From a checkpoint of a small transformer trained on Wikipedia: rotary positions, a variant of Adam for these matrices.
Each number is 128 + 32 x the weight over its row's rms, rounded and kept within 0 to 255. Layers, rows and columns count from 0. Numbers have three digits each. The size before them is the row's rms in percent of the matrix's.

# layer 5 MLP up, 576x192, rms 0.115, rows 294-400, columns 128-191
102:108110129089116134133129135131076114089155130072088152124118142170127169093148174142154079184149085106124105227147172137185116171149131084117083151191168128093138121144155085125106104140114105
096:114166173095111104166154091088111121110178155140130094121123125106094141120095138121137199163059122128172153153154137086059201168147168177121163094171150097137129183165155096150148116180215140
099:146114126117128100072148072125184066162133109127136064114106048134159071162154125098113111141159115103171160093096146105146110177124122109187117138135184150141159125165132167149142112127085140
095:145135133150151167165213133120138088145115173094157138184102107099111178174115095105137153145097104130144134133124083059124160123145168167175145202115096160129107096094111109040099100081203118
096:152211065181144106146108123130149156128142148123136157088119119068111175142086089095186195120129133098112131135126214141161139112097116147107180152133102135117118110150119159023148129085203106
098:130076084134186117152191066122137142074091118077171098173142159146112159178105131131158096117127128120093146165150140088154099100140106122104124155108201192146118144136142176101099111145180116
092:104108170150149098156102137155103096097062063123127138141079099098133154116181128150144143124126127118133114093093098111186156096116098150203165165083122172105119142120087112144148148090120148
089:099098071118162155124131096092126077137172159120154132164084122143103171211170100143136157134154182198126116139139116087130113119121160160154174126114149125127082125134141188167125092146161156
093:091129138137122120134083157125154149092165139067178109116083146119138137115149127179154157150162080146083133179131148129139092131144051194065084151107196145135112099107159186157170110177158140
091:123111096134099168086166114063115099162134139114232158089132079187106134111141121154145191162162115172140151142086123091104125124135074191124136069083148101175104134124114124084157093109127130
107:157113139120123143106101182121096140132108084097096134132041135113155130150073105106161154171102106098105124120139163115145165141142081154186068119147175148063109129108116088137159119092123119
107:152111094132145172115140095133195153166106161163115154097089115084131120126158174125172133171088091129096157102156163064173119182125116120177138134110140133139154154147115144105130136096165111
100:161166170046136168103102140103161133162169152140106109105102122103115160128136160090124101169090106166158171143126186144043113121136159159168109133108125104092055088143158097101078124153136097
101:130158123123141076154096163091179117151147128115119119149107021141148141117109087163161181151105133190133103189219203105129114078121087135131132105071182139121122103148177110082140075084112126
100:102077103079150097145053143106163088124149100138136185142107143129162090096127102142136118155122142084166126126117137115092133077116117187145117112077131131124130164131100117151163115104164125
096:095167113075089147099152128064128089100152070166141127172076110119105156172091093118101112197139089107118109161184112108130135122129162193154121099103162115142131125155155093084142116144144145
101:108088122130141187135121091158145153109166092177176133094112157167145151093098127070134124127137114156158081132149104153126145111115153099116227126071154106101097117092069100141186132159166189
102:133125137112197113111081143126193161174114162130138191072144084154091110142099129113116198123144085149153159182164138043117157127128140118119142126081123110172086109173111136120138155051145110
095:126147149071103139105110075121083103104130088178117154115128134143102184127095111118110129120124129190173112118072173164152159094182111142119121059100121120110108130137140121091132144152113141
103:128162074126118176129142107155114149102082124155100077119082073164128173104131164083119116154105171130158174131117107068174135113108110140101103109129109217127106111140173096150129074150143064
103:162149123164189094113112062118126098137147099120142184105134116095171113182096092149135154156080113154111180148126140088129151166139113052122155147124146126119170132182077082121128117107114109
098:068129064108166089111107136103161104111079099125135097100159124101194147122180166157212141135089107169167111135107145125093148163152115072171098089111139117151222144146105163097106119095138094
108:089078155112192133172092094044118125101116089157155139130077119148143089134189180132192120153144108119105148112178149105187137131118111107163163180095169172159112149130131169162151165148106140
101:127129161158163015137118077137124101093128159101107186087173139210109102159127156113165130134052152141094101121091117122156149137140121110111166130093175083153160106133087107076144143150097069
107:096122122147129131120132114121142107127192113075179089146091119120173151151161083174141133155123156173139136155144122165150099167134153121204130140127199147109098124152095112117135117158168123
103:162128103118095137156132115118152132137135161131146132148138088162163156173125101099123155201146167121125131071167136096070142208118131158206147155152103115076133152197061126163079125149131097
101:138153078130141108095135111146133092117145104090143191120115157151122164149109180176141191161150154132145153103115103120095118145123123135151119152127150100083153115154081156123100122127163131
090:110182131119129102136153068084167165146147131141143166170074101181105111091110155178088180147153113152156090085158127094132119112110174126120171071047161155193051148103137135105167129106103167
093:187157128099181069043186123128156144085100177137133166160074118132103167130136147132158137163098162110113057133127112083152197148154127102103108117121178147155084102156164123138134056059120127
097:121143088064145170091066062063132176116087167125105162147155098144140136160177173147164139157106175187149138115141159124117147152098142167072100127162158151161110160117087125165111130088150089
112:129168149128143090098169130092133144088121159170097089143067141149116177184100129196157185176114081083106098140142102181128125157127117151112127112067086119095143130123097131091148080136112148
095:121133116101158108149112103104113135110153149109129125127082094153208147193130099107222186156086100168077147114118114125091165149077126127155107211177122168175065172098149158088132066152162137
106:105101152142115133122157099120144147091142117150082058237114096177135156077122146154151157181116141138076175111202130169157121115117092148181091114129113091106142106126176180096122122105151137
096:163143099134230129146113120103118099137076122155117106205095134130102150144138136150189120131052150161062122152116116096167139191124083150132065123108119150104123150124154160061150088130125123
101:091192066080106076188141108046112148107098156135144136149090147105136088138080083162138144159162135120156159098159086122088112136148140128143158097102109125107089170156154136127162106139105103
109:088160138161111152186195156095117109096070076091225175117163115108109110112134131121135127146138145092104120094100130068169102137142063138184158115115124142187095103090100204122117080106171110
098:112098080154133121179066146135173161135099145103174132101130136157168155191086131167153174125114178161118099133140135118082159089174161143146130152169101188119072113202107146089109119164099159
097:115126128192090157120118092114141067153177129179117158125155164165096097129189086116154137175151157121074150108102144125104139185078162135132153140090165128145116099128133086132091093148211144
113:153147157136121107100125130168157115138136149130114163110126083161118105175135078188175112132113083209121137187143166112130127118109096080130169121116166096082139021145137134094157103092105072
096:147111097105144076132146124049116110145105103110129162187146127133169092121160140157117069144122190120081095125130113156126124137094073090080140134118153102178167114177121150159127104150132124
101:156145068153090094144108141100115107121134112116136097136126066132133111092137147125092134154094154071148160068113082132128135105164095194110103144146149128161201112112141104115127115092191111
104:119165090091049147076113097054134060120142163128146124155154111110075118106183163113117104157122154152100130165139100151084141106158089103136119100171123111141171159102159058036089170127104150
093:190119165108162184107147110135130089107128165040126093126110122100130166117141118135177123180133116100107079098132152104096189143147133126152120150105097126150161117123127081060202130178099129
115:143176153150122159117146128124165103164115146149133186126144135131155131127133080094108200140151103141168071125189182147113106128147117082175106112154125102138103180151107154142137118133099061
096:148145110084165079123143056116178129111076104082186158130121070115160143098137071137184085143128163141118129164130127125175167163125105103162098127159118187091127105077054129135131099115124076
102:126097172104163139199141095046153150148160131161103167171125140120124125117116138089123151161155118143114169069179133101087167143073099163149104097172110176134162070126062121119119162124134157
098:188092185126085129152145087116107150107169163150101077154060049126118124100102084126107164181163089131195158115180134084129179167094147163146102064108131090165107147116106151107133132116146180
099:166141143161186143104079170101161112113105153172110155127029144084129105112128207143123162164191149145111137166148152106149135120137170149148117128150107118150127106104143136136091104145126143
102:203047100085154160111131144121190170141138136159107145145084133132154120102131118124127171179108057119145141112142204093114144139094056084129094096119099156155067111166089137133177114137099123
091:094108126069156094176185105096107138089101132109184092117150157115119095155080109120162182146100130122116158149219211068104149139157130159119099147137068113135145109154134129120112121126186104
085:184194116164123151157097074135112091114107108054139136099120103161176074171130123149112158168107087139174142147114119157142164136137101054138068130140141079178145117108141188110079115209101125
105:129141143131158081235155110093092127126135125113135112085113149156125153191075181106155122140158088079117134127140111102123120136095172114170134113089134188153030128237128134058131078140185124
103:155092118140102106107127159092141161156129106139106132094125080132132134120128159138104095139078128126150169135156130108150096126082146120120155090107196129134123060104150133107088071058115151
100:098168126172161073107195181159120113035114156119172093114126130168109082155164117130118139167112139136121077109143163121157153110069093098106082103092120104103109158192100063112094108181131089
107:129108186151165128160113131141126095176164101141128115085039105128169076121078096095134153188134169154168138123091162118076177127108115131158117095194115131102133051117093111104133160106168115
110:174156103141157120116148118182174119043156196118099118103090101192149119163155219125085124154060109163136120123123148058122111145091132097113201141148131094166074089140122153110148132142110100
096:143100095059171134128193148114166106180174143198116142167072164147114181130109160076125102149104211174107151103102119044099096073123184145159137127120122136174146132161147082131121117077136150
101:122133114160198095120153182141135087099125075146098152152111148155137175171095123183122172144091057137126137087092084121079150113108099090183127128113120130123092109154125113111165151148101118
101:210120194098188103148163159105160081101118125139093164124111144168157100103169138147106099161128175102133138083139177082085122081062135101182155136095172147122073099122142114118150141157070157
101:113097194148138070170118075115169128108148121102181077159130127107101126163148147085153110149080160124153184164154131089056149121146133119097152171145113187152142116134142102106046119086148094
095:181131089119173141094228131104130148102056177170129198108079163102123179168172167058154116151086120086139085090159126080134116125145132139150094116142138117127112111149132116111111056084192147
086:186105110098131115135162131126167125146045116175117149205119168075125149115153166150085117181133153127139149147084091158108044128150157123127093141118160144114108099161145163150086075083190179
096:136127113133171083139116107096141104172122149128159124135138139145107128122074140085194203134137183172132115187154190098128147132074090063133190128135106158178121133108141076115151135147072135
112:151158177092105155164131149146205074138130036100116124146128136220147130116093173154140140170092175147138108126119104131095150051154133207107146142110140099147132090187124134034150148164089098
098:171143130159137208091126119111166106080194139131098114088173134151106128126180209137098129148128151131155163101087107097129092110100057107140177144090093094138089071128091153095084129174098081
093:122098170097189138107169138096098145155126133108149100153073130130130121133167133112175177161073131134133167127104103159055137112126125115142136123090154154100125126198158137036141148098162156
096:160086115092095170100124150104163135133143089149162122073160127154132152167135142176145176117142144162081167130123137104107121165123091133117169101055127093120109126166072158122109096132163115
101:084117152152139110159199156132132086174174167127171166129142089108139114164130167109157137131138108173120082151151156101164145076120139120184165150076129159152151115053085125108141110063102086
097:159112108127143174170101117106163136161164113130105099117154125190169100150122053130131188164155108168096100092090185124148130119103139120183142127096118148085127133137084101108165144077129072
105:078157181109157104147188094103139120086105119109164132146112176126144088159106068110181114146123125193127096164152157069158150124107105099084133145112131193143132100113158102125124140158090120
091:172158144082094134142130107065209127142141144136162102149132097138168114161109145097154168151096126129142137195224146116074100180119121089142120122063124115070081096118166128154106149133137178
097:158153139132089148087147150088128125191158126067141092142115112138162126198123137159122129113161125094117160179140165090113107115104074146152148135085145164055157117131129108102134089127133120
102:126169147173083127123171133077196081100125106093103153141111095153122070190158138135139148148077056161122143167121153065066149119170188152085092121134145176173124155187086124124164171072105139
102:144107141064138117125098064119130128130142091122143171155127150150184065145144118204107156162111150161151118121163084174135179106155114157158155134128180139087152108184085126072168133083127080
098:145119141068166177104143094116147120151162125166100050137115090168121152152136143092114114169088171093091150152125085163083160161075102146143128116149157138147100121163185107075108154109143116
117:113094207099125055136077180114137097167068160056169131126077104208206180193123134112113152137100116151088081077114134107106124101102131172131165107075160177156138121088162108090175073093135085
108:126110224108092142157112086041157113104131151150109121123118119124125089120112122113131178154054096110147160178136126121106206103116177106112126113120143122102130116082074085123113159049158117
109:132167132097104178166163111096134137130167139127140135145082113144121124179112122147153130153136179081179187075193132103146170125112129146132137059072158168171166157141153100088113081154130124
101:082189105072114206180146134096171071055156127116123171146137127161095142184110126100188137145114090165196149183167069141090097138114142130174103129125140108132123127114137175120157121074137130
098:130140099074180185130128115139133109157086151127083110160081100167111114165125133151168142138091136110089057139182194137107117192108164146149098187089149144182103133166167177111101070150177110
102:131101119155185121173165040113137162093103143096154149126082140117113220142103186140167178145106074129108103115122118133142099117109115079167117082060139142126079129125108134091099145125158106
093:119151109132093170183120151126200158096164164086134140068122094191144156132120130114144175120118136096140126110149170080055156140088114119117173123122118177154165117130069174106121094167108143
095:168139093115090122109127078121112102168118082092144156108141137112150098155134120191165138137073153158103101171157107151140160105098116166134143111132179160159044063179070193114155076108079106
106:142151119048145109167114162092128123126089104107204103152076092148169131157106140107089144155082115155090093130160157094149102185095103157076099140071167197161149124137138101091132135147131118
103:096113141179172142152140082110114148122142090115137101137057155151102167150123190133110111141151171105120100156174109159158106137154125121090063077196132187067110125144127120151120093125208126
099:141163169139140146132137056139168120121088120124123084124119118138121173098115160106098147172134165138104110085194146136050163166141165083176098094142115109108079108180115137158160085108161166
104:158126073131144149136137085118134130190131124152097130117095174077193092121142153146125128137061110121175121144136163126113137142035100168133148114153103123137104102136139152177089067121124078
106:185101156101143119119155090110165109100151036104177174139126139129151098107129113167096189149148096100183176127089148090072147148084124076181095115094086164130081124141093146123100127104108102
106:107136143120147174196165080052135085141159096116103128143099099129088126144151201120137156138119126096132104120170169109110079172104162123203130134123120127183068061126064083122166111145162096
095:165150097075152137112130132148089115108086145061131143133143115139181099144143168233177117169082102120159102136202118161123110134118102104126123102154185082117150107120125173131098089138129069
101:119123134119117159190105168110136155178074121095123126091129117129158118079106095163127202160114147097124069057137153111144155179099118109161169076167106143140086136100110195087086066077131113
100:083162190176117126178172093104128140115102096137133077145149103161156157092169164135135136144122094065084139116147159106164137078093104141115153111143136124175143077110096123080134135162133106
109:152094069169084143112109152101166063133146131133170101125099070172171125124176146200089169159132102107134125107177145077123138126124114121174109075119113155146153157128057141165174062123094139
103:101122138071166097171122113122173144087125078120089133146105114099174181198184137135109112129115116147145166179113121148164142132115094118120068102103181109129135108131080107102185132150157082
095:127094140079109170108129085082076097103100113099149174104118191154109140159197190161146129164103128116095092085122096138116118148141092086160123159126086148130091119122092202130129119128122067
106:141158168102122129159118151137209107138129189133126141086154030190125094148144102128120136120093104185124074116206164067073148101105126118140163142034169123099142172150181168125165148068134156
099:170156061107209142081131055135106103179098072118103131128111115113152060145094076198145170142119170156135117148104148097058180180151112150091152099095100127109131090109105136094176095096085141
096:144119178107162121136125131124143100143160098097120092145072115136145143096132123119134104129095129153122130175101127111115182129114070129149134117093140122141072038155162135131113106133138126
095:101188096094131126092104147162120164110081099134086112134091122142153114139064147166200166133067105111105088156148154120117115175121097084217096058088145185093196122145106163094196123108095151
094:180143092157180174186092139140164147159123084063186152148111146126099177102132135129115125145158121068168083112135130103062124141112089097162136107137125121156145079131101143056147122077118123
094:143146100109200073061194126121111167110129157147112178190060154119131156109148173078114140163123177139126119162115147147132090119156139080109070129135174137169116076193178072127098094095129094
101:155122198136119080193199108079145149099096073123177126113148092151177185111083153101167152120119119191133104185151152128100093108109099119151081150085142154178128073107092118130147138118201119
108:144143150100149114142105111144143070144154120114147125103130141147134115153129167115112165148132131117104137152084161073172105175151073155116168140056107113149164107125076179159136081197060104
089:128088077071099120118165139121148115182151091170146174163109164136130197163171161193122123151115180184132145122107073101089089128121133119155175169097150148118088120169103124138091104076133136
100:147102133119114100120133132115135109111106111131122082081087133130151132111084203101121097182117115088193192142140167122140085101161146085195102121099098095173154113133127164089139134147146153
113:195156137125156128073148120124123141139096057114142117185107081181150123107120115174094135164085137141127125202113100128130081135145105184134083135135139132183157101184097119066140114086119126
108:177167164131160118085113100122146131125130129087123140171108137148163106183171144127153160157160139126138172172115116139152102058135125128171120161158185144142156138100120157084087138134160104
# layer 5 MLP down (transposed), 576x192, rms 0.117, rows 294-400, columns 128-191
098:095152139139121128135118052144129104109169114137158097123130079090075128155102123160103147118162144149119105164125131101110142152115085128112138130143095106110155134092138149129093097120149140
092:122106134074135196098108078125131112148146132124114135117128154117141086081155137137155105138179118153074099181128128124152114130091107080047142112086140102119066139138064170125110166153091115
098:119089169101200085069171138040090139136134150103106122127104115123162100115156133127142177134181138093102125056116166148143157169131095114084082118101104085102161137128125064115152161122142110
096:054099139177147085092117105091128107060100142054136094156121148122123114088137134117138084158107070102079148131181125127147127060113134080116135049081088155126133165070108090157131128093130106
091:137093112083150154135128119114133102098151100102088168108118118181132166113091178166097118159178128104120157140085116162118163087125116119163039131162182098153121138111129077176130169098130113
091:140085178147187153129129125160119076135093153137092179112129110114105132116141104095103173062155125127092147142113132081091117118160090112099166141082199089153135196097168139141136197145174120
075:101153097079132098092125110066124109144099144083126129149145109077149081127151127118102145112151150073069077167165106086104083084169165137134140143196131117153148145140121150177170115167122184
090:089116160100122094142130123122113164099097093143144090157104134074153124042091135122131101150118121100149212138129125154151149120100149119101102126125073086129142149120144113066122041111128133
088:196130122160142105157118136142160119095106068137042195117101118132149130105160129102126094116101151066153134118102083114117147104117209109198092122094143074126168108126137112108085092142147124
105:170179103205161142156170116069089123140131175112114161109084165103149087101154084125133121136108114083180120052107132155104140123107148178125146138143062149099112102160168092129120104149151135
118:133120102109133105117177136146117111123167149134152146122127171132112138131135117079144157153154189183140176113128119102068113119135115124194125202209102073123122163160109101157097097092180146
100:158124094160128145112193064136102066106154150122148137134155139080110147128075138133131128137130126132146102187149110158127115098142068124112163136135154111057105140118094202115136115143173105
081:062168152196136131100151102145127172116162141141093130104093153169087124116146097114151127066096113117143080144138182083156099112157146079113076112099140136150132170098110114104150109131154132
097:121140089108144136137070101140162084190152067153074129142108162161153086101140129083151064155135180209116139189154220110128112106151140146141178152121139121171156194133135120169092086133078106
100:129128144124150143130170119066168145086149112100093098134156166095082104125059176120151169091146120122125119186188117147114150122102103175118152182095085103079146045146114119128119091239163116
096:138146125103141140083107105120147110105114060095128113099165135119151141091132146170131102116114081129123173134099156130183160055103146173056115109177080166162155199079116173083136121116083112
111:110052123098060188122125159141156158070093098148152147091056150130156147144145140090159084168161090142122105064128091166102144120095146122079156111135134104116093157143106100145173153165196148
095:098134157142115133140132119098056073105118128092121156059158109115123094144141190129115107069149108133143146182140154092165146127121098087125105132127104103138136163077059137144139180121101105
097:129143123111101139053146138162154167082127146139130132080139063161147117091114102141078118118097115159144130106085169137149135102113055172134163142121158119148126132144092110151129126105078134
112:071136136125119129111177188126121155154134146118126083112160152143142057187196170111115135141116186153132207077132166079133064163141108157090146118142143160156143118162124087144114065106117104
104:157128177165089129164119102170084141117108143150143175138173138119131144109067133171161128073105171173119173112099152125113122117129106048146087130142119176174147186092123140129143115122139140
091:179127114071125135120125160162116056119108123152102109064156108130184102115180106100174138094129086165147116168126097123198163115086114096195172121124175148167182166126117109086154093129146142
103:180144077084213134112034152131197080116156120119091149142116138124154122195160158074192117211150115165136149127110099081115179129125189138085045121118130172115124174136089106130157113147126149
095:125111141111099142138141128163146117161138137118108221080110134152200156081152141121120070140108126031118165139099105194160124161096190132117136132131142159149150072111165132095184073122162111
113:128071149161104117112135112144119116153129143130048108134182158041092133159146151134168113133134178135116158138142137132130171166116123110103125120135114102084113119107128189099101102116142090
117:140143150135113118100158101154137126119145082107135060126144075125167024099102072133114124175115095109093149091163091141113149142108125135133073178112157163151184146145124177105076150134171119
104:121099082143091155106155096146090168053173122133128146093116193156099160133096090137143111137122159148063167132118176124136138109181117131127136164112160140132133124087135103106153098094124103
091:067105150097139141141122087129101072102144161133133140107087148138155120131115141064136177126090113143076094152115128076160154132100182103135088123145127156168145136151093170109229178114146072
091:113151143150132143142105094113143117109109085079134138124162129115172130114114129193069101127142050094151116201106105140171124126104100136133145097123075138107181142069099116065128162124144053
086:118110111096142087132145117131125110080112143128107204157141149164123082132091154124084118048137079092125146180132147100148109121122109110109132121126143107154149117145128131102196124117098114
117:113118134152178103060139107162161163140137170155104084120110157145124134142147120167115148160091120138088116104087070100125134131074163127061114191139129075095131192115116122103156112112122133
090:063129109116098097142147138103098114136129150122101126145148119115058126136175124098075110161152159076096118090151082129107157182144166100181152093124078081139145115178162149104113129099133127
106:121117118112071197138157111173111085146114203178201116153146138125146090113117142150117147140085081135059178143182122104143159101121128168187164140115092078165112105107106171101126099101119123
094:124174103127133120086120119116162143156106116160124144130089144126073151117127128130107085100109128105138121198131085088171105142125166158173155119089130173159132101081144156093137172096114119
101:125124158184147152178114097063149225073171153104068110097150088146079124107082127134116152098145143154126178140151108116109094083093135130094143122132132111060125085150059124165135192106137052
120:091106153163108072109176155155100069090086122098178075067151091125092149136154162104089099137120080164153107097089192124070104115158098142147157164120134095145100103091144116112110110142148108
092:072112089121125100107083141162167106156096159102175140120121058142134146195161088146128151169116112105099144150080089112127124146060142169120104157146121132158145164218133111149188154170092093
086:132110091148162153100116162117116095152142189088122119149109104094099174156164152114127097072138082128141073180131100118110096107108125168140167138140138105144103126100104165051108088138089104
121:176124083141143062112102179093113095114144140145112105214094173182163095156122094073153115116165134142057091132149187140146120127121135124119122155128190094140089059102111108114145126114107084
087:113148155146139122129117113080149086103104138117127121177139119099125109159122110110143188132134068078130103173171131128124197135116152118154091082151098148148108113137120061062161152127105116
105:162091180146145123109108128160100095100112162143149157150095097136124100105126124134147178103062108093115156104125192130178152142130076097128120087120092154068145193170120136178202090112093078
101:104121130166152064135131091095123086170095150159131155119094114083095118136192087169111123112154101142168118111171140146099135085109154130096108144171093093136038081078154129085112158148171113
087:107138151117161111115123150107123196129111184205112134133156135132163110101115175033138128130116133139127175026167171149166145070063075070143152158180079143129139163142067101137102143088086166
109:129149109129114160125171089144130162159102106139174161111063124142122175131165128074181100100148079137166120126070193146077119067174140138172132149086110077140151182120175122200132123124141134
089:148169146161124156095141170094170098145150088165157132167113100141183103071102148133139075117110142112126158178146076143109142137094100138146192139171101119098166111149067112130134164126061148
105:119164112098129086134095154105058145104149078145114116131119110081097127106127186079111093154177089132153107074142148152123163166139131136054174074107093114097104103119185131103146156085155136
097:062122092099149107153113099141129115153115127146127131130089197149116082115136167115069133121149160158098103169142071134177124121081116199107132108125121171148153108063126083135179122064123138
099:134176109166070140074140093117152159100080093105064096166176154109109140096100124125085078105039129099119076107138081124147161131108165133096105153092121134109113177106123129104174179139132103
101:174126140121122120091104154173128063128132131146080139140133108102111111131076116135137148114168190112152103136130097142155116149121154226132098142153146100089098135081122135140113142134061140
088:144173142133116148121124150076162137165160164118105143152150107144100168122160142105115107120171133162118115048082130113097150146107130168201112164130192060138114106101190089127056099153129162
149:116138095166086133107124069120088111119097113060097111135167110140110106171111118120099112173134089104151121092186147131145128174140109147094149144117122154055117122103072155170137119187170106
122:107135152139124117185154146127090142107164181107168113079141146108179083136105177110174104129153074127064156112172159125145135122129171184112095125135099175141036170176092096087117066150179172
099:068116133087156129124144107171143075061122112158157161072118128146153131181165121132119142097113095181147074132112120151088174186140142119136123131109117174129168107154125146102149182138086136
097:132118107112114164118113110137109164091154083140072164111112149084147175089097132129125091134135115160150067122172085206118148153149147139121107164123087113103160110133109136100099145144129193
110:154093146103139168122136144168124103122187099171139155148129182133122132138108116152141116113130144123133160090146103135087037155135135136139118122103155096093097125135110110154148150170158168
107:175178107099154177100074171124127125141139145135073139207082140193152155112141153124132082196165200132102126138129103165128107086172202125124096097134138094146123077211218154149107148179090164
101:115160175184126107118065067085093108098109112065139089117132146139150107107170112168119151140108064091145081156126102184158201157107079137115126126134129116115132113058116160087179070136117092
105:116144148124095148090061209152133124087097100127192122117132083166071132122153169154124124154155075159098078068110112126146096098141125139129156163127122089109125112138114164126131154113106071
098:171177154125121151121146105100131115123086141128119102114156138174089070119179135104100125117070158144138089112081146100157106088124113135055103163173163097117146135084098097108134169186181114
106:121043130083142127132153143093153117141110144117147172049123098154061152108214103144074109124124116154192133076119194142137115103090168164103203126073136118109197104131141127128123088127123062
098:081114141142116114123132098145122087124140065087124063152156116165122163168099139162079111102137120120132171230137124139166131141110137143127132126127116116093139152110164134111124132171085096
083:085141190140122149150111144056122105076151110111144165101127135173169083140105137167092122128102055101125042172123144118111151101084146124188144097183122170052139183047106110104149084135126070
090:133104103154168077148117084076138128141156093146119088084143134175127120100109188096186179076090158188118205220143139075143148134121127104152153108126107115126127186100081104078069113099132068
112:133147132136073130105115140183109134161140127180136085139154071154128166127147123166092162203104136142140109149142084136148130081114123156153093129084117135066093122079151126134140149121125151
098:102132082140136129143108070157093169140123128141083146143084108087148135112179130186089125151132174148099091134092138162113070111155165145112142151186103168074130127102184161044133160160154163
091:127159075092183090133088053106116178136087143140118090149096125131102120153152053080098115130137102124119065161136134123102091116191180161136126146163138150166077115055168155158173126137131151
088:085146126188147083140116119063127105067123081079123102088145125114191141119129160119128135078104115160141090179121136148169146151094087149138104098184091078142096151135133151118176141138173117
099:107156119144100126117106082158152120081125143128091140090206169186086139129114171153130128113131069079095172109136151092091172123140136070115121085118202150151069173103181161156138115120124082
096:150127080122130080129138108182099113117101070110163088134106112089104124105129143172149097171128151185139095156117111145175128127160102120120112111125112138123120144134124125121152111131167145
111:113139099110178144039142140106047129145178099191113149137045117097090162133074070185108123134195072153123186129137141157188085131154157102113096126184092090127142103148154160136089147195076156
089:166072170114130134081121166093178103131218138189089157089178130099117143053149089132076106098112140150102127088076159122119188095093122094148165123057139096148166121130158151115153143113092136
091:117097161140119134124147092097129094106163156125136122162198129142164144086159138132146149148166104126103103178137114166127188159083135146132087145114178129125141127061084130114177125173102171
101:126109132140155161052105184101131106136130123160134139120128147126112114125136129175086151113146057118127113069079144159079131076162116158082069079154133119080108109142166111167136157089131107
108:127163145103090125070123133151131154155138120124106132153158120149150169111117083123117138120057069070136133148122070166139138103049115156129170117124127176138094163095170131091088068144113171
097:072135143150100125116151106150104224077100165123124099180060148134123182160113175140136117126118123103106114149114138141106120063134129157188117084138142176158102089216173139101130087102090111
113:135069205060137042104068126100149118119132174064141167150073175149159115136119167156052107083146148130075115113114133099142120122079117106169127102106131119147124148101155132093148161110098129
095:135166115110170143076127052137148138163152141126168132140126179133111081079155113064127072114136126137128090184153163122130079124087099055097203159108103141132093122100110141101122156134138103
094:109134166118182114129125149157190128141157134117134099100132142182142106167117212123107161098144121149168135136103114073135139111154153106153188110099120158082113171121128129154115095131115115
098:155111144112146099071168163113147109146169155121083146160078146098125143081100127121138133124166167132115218074150095126154152127098072069129141129134168048135176213133087161148134145145127169
093:125147168128098120201110125105085132078211095187084182132117165137168150113129113158031129128163078126091174126110136153127111108083119191095135108091108062140139162112089103072112110134126138
103:148128122181136121155218084186136107098068113074093127112136155100119156145116115140110163135181106127136153137166156119105109156084134120178159120124139125104080108130158118109141152154192148
079:065084169097094123137133113101125085158137092131136118002126123142158149136145137140116097044103099109116188209120107144144205155131093158171171101126157114109193158088091097122143142093111129
107:140103150096111123166155079097146119073106130120167099066121140122160126151119106142097169125062122100089138081091120106154135177091087087081138075180142160059096116128104164100146044137191090
099:130172086094153077129151137121113108070168137139151167119116161107136158121137174172157148116147116214074073153074141083123127146097099101079100134115119085168066183016169144052103100140130122
101:066092127106138141093167088150133127092111078135177132099079138077154121167068127128098144083132132115178048141125104084087107118141110123090084096186110111108114153159114112157163126090160072
086:132077121143117108167142116144124138113149121112116121093152160121118141105098116159188144061131164143109129226123146095127152077104108134160150126167111145153174112109089124073133125096134081
095:102128174119120130105157086183131146137122095154148126120131133107082134166166126145107115107128072189147134164110107119094155073173123179132115108133087113037096135128075150142125164112157137
118:115092127169101161088132133106091132160159122146132173155102135130168134128130071171131175193076152121114120089081151112063120129047116126147134185122076151161126121140120147095166124129184123
111:208146110076147107151152162170132104127143095077114133130097124139139145091141126135133133138148086156120169150170098186136139156150157197105149174139095111182185106225121114128162119120153170
089:094055133139124084125123078081099193103099157139164172172153132130143151100178120140065123084143145113109135105129107102117089112161169120137139109167133143118104140164147137179192100082050117
104:102142142166116148132162138094140163153125184132118098042138123062127165126169088162114089137091078142124060136137137129180133157165092141078085092194037177119118161109133141057139112102165069
098:123120145138086154144162100168096131068144111107158132123165167166153089113119162135080159140126148109044132124162121041166108082150155145121145092127122124140139128120046122112142106159159099
110:147175138143111125114095135166177118140142066138132126124113149152132188178119129141126138153147128114144118105159168102105159215121119154127086120120124072102107122195111125108166129156143192
102:145099147169122125148165125120146157134108152126083165132110059105059170094101174099122181106141135168135160200178150157132112137153153094174146157137109147173090131133147132079099098129142162
089:118147180121149219170140151137133182138157083136152119135106089166127126146123093126096158128087151137144129094116091107133115131088082108128127121127169143164113181163121133165137128110117148
111:149134128106132096162127123121173062171179135131176120080152082180088138141183125111110143085179152157139090146215119086109156111066134137185159135080170096124147159129106141170126158101068194
094:063115132065114134134082124106162149139150099125134091094161123165182082109120103136151128110063203144137104161146136146123093131043111118083199122155072132112150115140078177109110159086100084
094:108135187153144182076134121177117142190153112155074079114127227100067118133138153156125144083103164127178136098113133071120116092114080121093084099114110096157118085204136148135111126116129078
086:099157119159111079091189102103126133109110122086158131099120143088132136147079096158122066110149164129144152146177122142163154130126100107142140060108129137164089130137103136111147073151108134
098:179109116165067079157118120127110144161200124150126156165138149166117165114091080124057111158094139115127174140184122092187135193119143126080069113121158065087161122145088120125067060129131117
092:042135167145106106166096058127129125138144104095116082121154127130157123132146141173090144082138097132120108182131138129136144138109098156140134153120105086102144145066089159116142149132121113
092:158124144180156156134197106158176197065088128109166126151151105149139128140165133091123114064137146195083129031117170121123089087130117140146150099076158136147137125055103103102143127120174073
104:089109087107145169075092103110074124087151112095091131097173209150131119119165181171115141142090093178118170127111181105149150114193115165162129095135073113108162155104089132071135114189080187
089:079096118181126078138116100090081097107128160123087139113140127126141101065132135095162153126137096116115102195106137150159149165108060115076124073145135089150172132027136158099135083111146052
094:079122089115160144099108126160140145074165130178142061090131127152129067156156120111105119159197124173133063170117134124141183094118144157146138156160179120097067146083125147163134153068113093
119:129174146061185135149147124111114117121127123150132102109111183091084165138143062146145074109136108128144103104134165109115166135151129120124080117084075159128136144122214155176052090150165084
106:129138080128130042117163071153091141136101125119096099117152099133171086122119085098110058127145114130141081232079159148121111038119142133138127118114180137166108174063096136121093077181109140